{
  "positions": "rope",
  "rope_base": 10000.0,
  "rope_fraction": 1.0,
  "init_std_down": 0.0,
  "lr": 0.0179,
  "lr_mult_down": 1.5
}
Each number is 50 + 10 x the weight over its row's rms, rounded and kept within 0 to 99. Layers, rows and columns count from 0. The size before them is the row's rms in percent of the matrix's.

# layer 6 MLP down (transposed), 2560x640, rms 0.221, rows 1420-1445, columns 320-383
102:51 57 64 63 56 36 57 50 33 38 50 72 53 44 46 48 49 56 52 25 57 37 37 54 49 49 56 58 56 63 36 56 45 54 58 48 64 55 56 55 46 33 63 42 46 60 65 36 42 61 39 57 52 71 47 45 57 38 46 54 56 45 59 44
106:54 61 47 54 45 38 56 55 64 43 45 60 43 59 44 65 44 51 54 49 52 51 58 66 49 56 34 59 43 70 77 69 38 48 27 43 28 44 58 46 55 58 40 31 37 50 47 64 45 47 42 62 73 56 57 66 44 41 63 39 65 42 57 45
091:32 49 56 50 39 61 55 47 45 51 58 36 50 62 46 50 51 57 59 27 52 35 40 57 52 36 37 43 51 42 40 43 42 48 54 57 46 61 52 54 57 59 46 49 42 56 59 60 47 54 55 37 67 57 43 49 55 56 36 64 46 58 61 64
098:52 52 40 42 43 34 40 49 49 52 84 57 49 42 49 56 49 69 38 36 35 41 51 63 48 64 40 42 45 44 47 64 56 51 68 50 57 44 57 29 45 34 63 52 57 28 61 42 67 61 53 40 63 35 42 35 62 38 50 33 48 56 38 70
091:51 47 40 39 50 43 30 56 55 44 45 47 51 45 59 52 30 55 53 42 53 41 55 45 56 56 46 52 41 39 65 47 48 38 56 41 55 37 50 38 55 42 45 75 47 49 67 59 41 41 58 26 45 33 63 47 50 57 52 51 53 46 43 45
108:61 49 43 56 54 51 43 51 38 21 70 38 62 37 47 67 42 41 57 66 62 56 53 56 61 52 50 43 52 56 46 41 53 54 62 76 38 44 48 46 65 40 52 43 51 38 61 59 69 56 51 76 36 67 75 40 48 44 59 35 41 47 50 64
099:51 50 35 50 42 64 21 52 50 46 53 51 53 67 36 59 43 50 47 55 64 58 34 41 56 54 41 37 57 54 61 47 63 45 66 53 27 53 47 52 56 53 62 81 53 59 44 42 57 57 28 52 53 41 37 62 30 59 44 38 50 42 49 44
102:45 43 68 55 35 65 44 50 59 51 51 49 42 38 45 58 44 63 38 50 60 40 46 41 76 41 53 40 40 60 64 52 59 40 58 45 58 66 54 42 60 51 50 59 68 35 45 49 56 38 40 40 56 54 54 66 42 45 70 48 59 56 40 48
099:50 30 51 52 43 50 51 45 43 50 44 39 47 48 64 41 46 36 51 27 61 42 52 64 51 48 36 61 52 43 54 63 49 61 40 58 49 43 51 52 69 41 50 44 58 51 48 84 42 53 57 34 57 39 27 67 46 45 58 69 41 41 54 43
100:57 57 41 51 74 41 49 45 50 47 38 42 55 47 69 50 38 56 61 48 38 45 41 56 74 65 47 44 49 47 43 40 40 58 59 43 45 36 39 51 52 45 74 44 63 37 45 54 59 47 52 61 60 67 54 43 55 49 59 51 67 44 66 57
100:43 67 52 35 50 34 53 45 45 52 58 48 33 38 40 49 50 72 48 53 39 69 47 62 35 36 62 66 54 57 53 53 54 57 47 44 55 51 47 33 66 53 29 59 52 63 71 45 35 64 31 42 51 45 42 49 59 61 47 45 58 44 48 67
103:64 63 58 59 56 44 45 55 46 43 52 56 51 63 45 38 44 68 46 44 52 46 36 39 39 54 54 37 51 53 46 53 50 54 57 49 48 30 47 38 64 44 45 38 43 36 58 37 47 50 46 49 37 47 53 44 50 48 39 45 67 49 63 56
104:40 45 46 33 55 74 37 28 51 64 52 51 41 51 57 57 58 61 43 50 64 54 56 45 55 34 47 36 49 45 54 55 43 62 35 69 45 51 46 52 66 54 47 50 57 56 51 41 43 33 30 51 52 50 53 43 61 37 38 33 49 49 34 69
100:45 72 61 41 60 56 46 58 45 39 64 53 49 35 36 50 49 59 51 49 49 52 58 56 46 68 44 56 35 40 38 62 42 51 60 42 44 55 63 65 41 56 46 41 47 47 61 46 59 43 43 31 50 43 53 47 59 47 53 51 27 62 20 36
096:56 54 72 46 43 42 47 58 60 63 82 52 57 52 31 47 61 44 51 49 58 67 42 64 62 39 54 43 50 56 57 64 42 57 51 36 62 39 66 47 59 43 38 49 65 46 64 53 53 41 61 44 53 43 51 48 52 65 48 55 50 64 48 61
105:50 32 48 47 21 41 56 63 69 34 56 36 43 48 40 49 61 59 56 48 60 51 47 46 54 58 47 40 32 55 52 47 53 49 40 56 53 51 41 55 53 56 59 44 64 54 38 50 49 68 53 67 54 61 71 63 55 50 64 46 50 67 51 33
103:64 40 49 72 56 48 43 47 51 58 34 46 37 62 38 65 54 53 40 45 44 66 34 48 58 54 57 66 42 56 36 55 59 39 44 51 58 52 38 45 49 48 54 42 58 51 55 42 60 54 28 36 56 70 48 69 30 63 39 50 70 41 54 52
088:43 38 40 43 64 52 52 56 49 35 44 45 52 52 50 71 66 50 71 45 47 51 38 29 52 64 49 43 42 53 52 45 64 40 49 61 46 51 61 46 51 58 47 39 50 60 37 45 51 51 35 31 53 62 52 43 46 57 51 57 63 43 46 41
109:55 56 54 53 71 38 42 33 40 44 71 53 43 48 49 50 49 71 53 50 43 40 56 50 41 36 54 45 63 38 50 51 55 58 34 56 58 53 44 45 54 53 54 58 62 48 48 74 46 33 50 64 46 33 53 51 44 42 57 52 49 57 41 55
095:61 65 45 50 45 54 38 22 46 62 46 45 33 42 27 70 35 49 35 44 36 47 51 55 43 51 32 50 45 44 32 34 51 35 46 55 65 21 34 51 60 44 51 60 49 62 50 36 54 47 41 40 53 47 54 64 55 49 57 46 61 66 37 50
103:46 68 58 42 52 50 62 50 61 35 32 62 62 36 63 51 50 59 46 48 38 40 46 45 52 47 26 50 62 56 58 38 59 46 61 47 61 49 42 60 46 53 34 36 52 65 51 45 60 43 58 42 61 36 44 51 60 46 51 42 36 52 54 42
104:54 57 46 42 68 57 63 42 37 47 52 52 62 38 56 44 50 46 55 48 55 58 53 53 42 41 59 53 46 58 46 45 46 52 46 60 57 46 57 47 52 53 50 60 52 44 60 52 52 45 39 13 58 49 59 47 50 48 57 49 49 48 44 35
100:52 39 36 48 56 55 69 55 56 47 58 58 68 53 51 57 60 60 41 38 52 56 61 36 76 39 44 24 59 24 54 43 65 58 49 51 49 53 43 36 41 57 71 55 53 73 51 73 69 39 39 47 50 52 42 51 32 44 46 50 55 37 55 51
104:47 54 60 39 68 50 55 52 56 60 38 55 35 44 29 59 50 60 59 55 57 69 34 32 60 56 40 47 56 52 58 34 28 58 43 42 51 37 37 66 39 44 44 53 50 57 61 50 50 59 47 45 27 56 43 50 62 60 68 50 29 55 43 47
099:38 42 66 54 44 45 68 48 69 50 57 38 33 19 46 49 41 42 48 53 67 68 31 46 53 61 53 47 54 45 53 61 42 37 41 45 58 56 52 36 46 43 40 38 53 60 52 57 56 62 53 29 47 50 60 45 61 37 54 54 52 50 46 53
104:46 38 46 57 51 37 46 54 34 31 43 45 40 61 55 55 48 57 57 43 45 33 48 46 62 53 49 48 74 44 37 54 48 55 50 44 60 64 49 52 47 50 45 42 45 56 59 50 32 55 45 43 59 61 38 44 59 43 45 56 46 61 60 38
# layer 6 MLP up, 2560x640, rms 0.295, rows 1421-1445, columns 320-383
100:23 40 57 33 65 42 54 39 56 58 35 41 60 48 54 50 40 38 70 31 44 46 38 44 60 59 33 44 38 56 45 41 61 60 55 41 59 63 58 53 49 56 53 56 27 40 57 46 36 52 64 63 47 50 30 37 49 66 66 46 62 57 45 65
097:55 57 61 36 68 32 49 51 48 48 57 39 50 49 54 48 47 37 39 32 50 55 48 43 34 62 44 65 44 44 55 56 54 42 62 65 38 64 48 51 53 53 63 57 44 52 54 42 52 34 46 52 63 48 53 50 59 51 44 36 71 54 52 62
101:60 32 48 46 49 50 36 49 39 52 61 59 47 30 51 66 51 45 52 38 39 65 58 51 64 41 57 84 47 59 51 36 61 49 58 47 48 64 55 59 57 61 58 33 41 50 54 38 56 49 40 51 47 77 57 44 50 54 33 50 52 53 64 37
096:60 45 45 47 43 62 53 58 59 43 46 40 59 55 65 44 56 36 60 43 54 55 23 43 58 44 49 30 44 38 48 41 54 74 51 56 63 42 53 49 56 47 48 47 38 54 48 40 53 48 51 60 42 42 48 54 62 45 42 55 72 49 46 53
104:47 44 36 37 42 52 39 50 57 52 55 44 50 55 39 46 55 57 59 53 48 61 51 58 56 52 42 47 47 43 46 44 52 50 61 45 81 53 48 68 46 60 50 46 57 39 42 59 45 49 54 52 77 58 59 60 65 32 52 54 38 58 65 39
104:70 44 50 47 41 55 59 37 56 46 74 66 49 46 53 52 54 49 60 49 54 45 44 48 55 47 57 48 54 47 42 49 54 39 49 77 49 44 37 40 44 47 59 48 50 52 39 43 45 62 41 50 47 44 66 78 42 43 46 49 47 38 38 44
096:52 58 48 34 50 44 54 57 72 50 47 62 43 56 41 63 44 42 53 49 78 49 62 63 56 61 42 57 67 38 48 47 68 41 50 42 74 43 54 52 55 59 45 43 55 52 61 46 47 54 41 38 63 38 63 40 31 56 27 58 38 41 67 50
096:39 64 28 34 57 53 51 73 40 38 54 44 39 50 86 60 29 42 52 77 37 39 43 53 38 48 58 64 60 54 59 49 22 62 46 44 22 50 71 42 49 36 57 48 32 44 44 52 57 59 50 65 55 53 54 52 44 39 48 37 53 51 61 59
106:46 44 31 59 49 51 57 43 62 60 47 50 78 54 45 37 62 62 40 78 47 39 60 32 58 62 57 62 50 49 64 41 43 69 56 45 37 47 47 51 56 56 48 64 58 46 59 47 50 41 41 54 45 55 64 61 51 57 26 42 53 56 46 49
095:54 37 53 54 49 25 61 59 55 51 53 50 55 50 57 41 50 43 48 60 48 50 44 61 54 53 44 64 35 44 61 43 55 58 68 50 54 66 56 49 43 42 35 51 62 55 28 44 41 60 39 72 52 56 44 50 48 41 33 53 34 50 53 48
105:61 54 50 40 48 50 33 65 44 35 37 37 49 67 41 53 61 41 56 56 63 51 39 61 36 45 41 42 44 56 50 45 49 63 37 44 67 40 50 47 37 56 47 43 36 39 46 55 66 62 48 39 60 44 53 74 48 55 40 50 51 56 69 55
101:60 71 38 40 56 52 46 58 39 57 54 74 49 51 49 52 56 44 46 42 51 38 51 61 58 48 52 47 51 57 26 74 47 64 56 63 40 46 35 68 61 67 42 46 57 55 60 40 56 28 48 55 41 60 52 38 69 34 45 36 68 44 56 43
104:65 48 41 51 56 55 42 53 40 51 42 47 54 43 41 58 42 44 67 57 35 38 53 57 76 41 52 26 40 55 47 48 47 46 62 64 50 65 44 55 60 34 23 47 51 49 46 64 47 42 31 33 57 52 47 44 44 48 33 37 63 52 50 39
096:50 51 58 48 54 36 57 44 44 50 59 47 49 52 45 56 49 47 41 56 49 55 47 62 38 36 65 49 50 43 54 54 76 58 70 58 61 42 52 54 51 56 41 54 55 48 46 47 39 37 55 46 74 69 46 55 33 35 37 46 54 45 61 60
105:68 50 52 46 34 59 72 46 55 55 61 65 33 59 67 48 44 54 30 38 66 44 72 46 51 62 40 46 71 54 49 49 51 54 41 54 42 53 65 40 67 50 51 56 48 61 62 60 59 54 67 75 46 51 52 52 46 48 67 58 62 31 54 52
099:54 45 42 55 50 48 40 54 39 42 39 52 65 51 43 59 47 49 37 82 51 59 53 53 55 47 40 63 54 48 46 40 61 56 45 55 48 32 31 43 44 51 72 55 83 50 54 53 52 49 55 52 30 51 74 61 51 43 44 39 55 42 69 59
096:48 43 48 47 56 29 63 29 31 61 56 60 48 45 44 64 35 65 64 42 61 67 51 50 47 52 61 45 54 36 52 62 44 61 42 56 53 58 45 58 65 44 48 56 49 46 52 40 46 31 72 45 32 54 50 62 68 37 56 39 53 60 52 49
109:39 51 26 67 49 49 49 53 45 39 75 45 49 38 54 41 42 55 80 48 64 35 46 43 43 44 43 48 50 47 61 65 30 71 59 43 45 48 58 50 50 57 67 54 41 66 53 49 41 43 60 46 51 48 42 47 48 46 39 50 66 57 52 53
097:44 57 38 39 50 42 52 49 41 56 42 51 74 36 35 60 33 43 46 46 54 50 42 65 54 64 50 50 29 51 60 37 52 35 36 58 58 58 49 67 70 45 59 72 52 44 48 56 45 47 40 47 53 34 44 36 48 50 42 37 72 34 47 56
101:41 56 35 42 55 51 44 63 38 47 38 64 45 35 52 48 55 44 38 60 51 69 67 42 57 40 62 46 36 61 49 36 46 50 64 43 39 47 62 72 29 63 71 49 41 49 52 63 58 52 54 64 37 49 54 41 26 47 46 31 39 65 29 64
103:58 47 47 46 29 55 44 61 54 51 35 42 52 53 53 61 36 41 47 69 41 43 40 57 58 49 61 28 31 46 31 55 42 38 58 62 58 50 44 53 39 66 46 36 42 67 41 42 42 41 53 61 52 29 42 44 47 39 48 62 60 44 55 50
104:52 37 35 51 54 45 47 53 58 49 59 55 46 53 49 54 55 58 50 31 49 37 42 52 52 56 48 51 62 50 48 61 47 53 44 32 48 52 57 55 46 53 35 23 40 35 49 48 49 39 51 51 41 52 53 37 60 46 64 66 35 63 58 32
103:53 50 54 65 52 43 42 52 35 56 38 40 32 50 38 54 55 70 40 53 50 53 62 59 42 47 44 37 30 55 39 59 42 36 42 50 49 61 66 55 56 52 61 53 47 51 53 45 42 55 45 48 55 34 53 60 30 44 59 54 58 40 58 65
108:38 41 57 43 43 48 52 46 38 50 58 59 44 48 56 34 51 52 20 44 52 46 45 72 52 59 54 58 48 49 63 62 51 34 54 64 40 43 54 42 23 42 34 49 48 63 37 56 49 51 39 49 55 40 40 38 66 50 61 40 62 66 61 67
103:55 49 27 44 40 55 65 40 62 38 40 60 44 61 28 63 56 46 67 54 81 35 55 42 67 45 54 65 63 63 58 55 37 44 53 43 57 48 53 38 52 49 48 56 57 41 53 34 68 68 41 50 44 49 45 49 54 45 36 47 36 45 43 45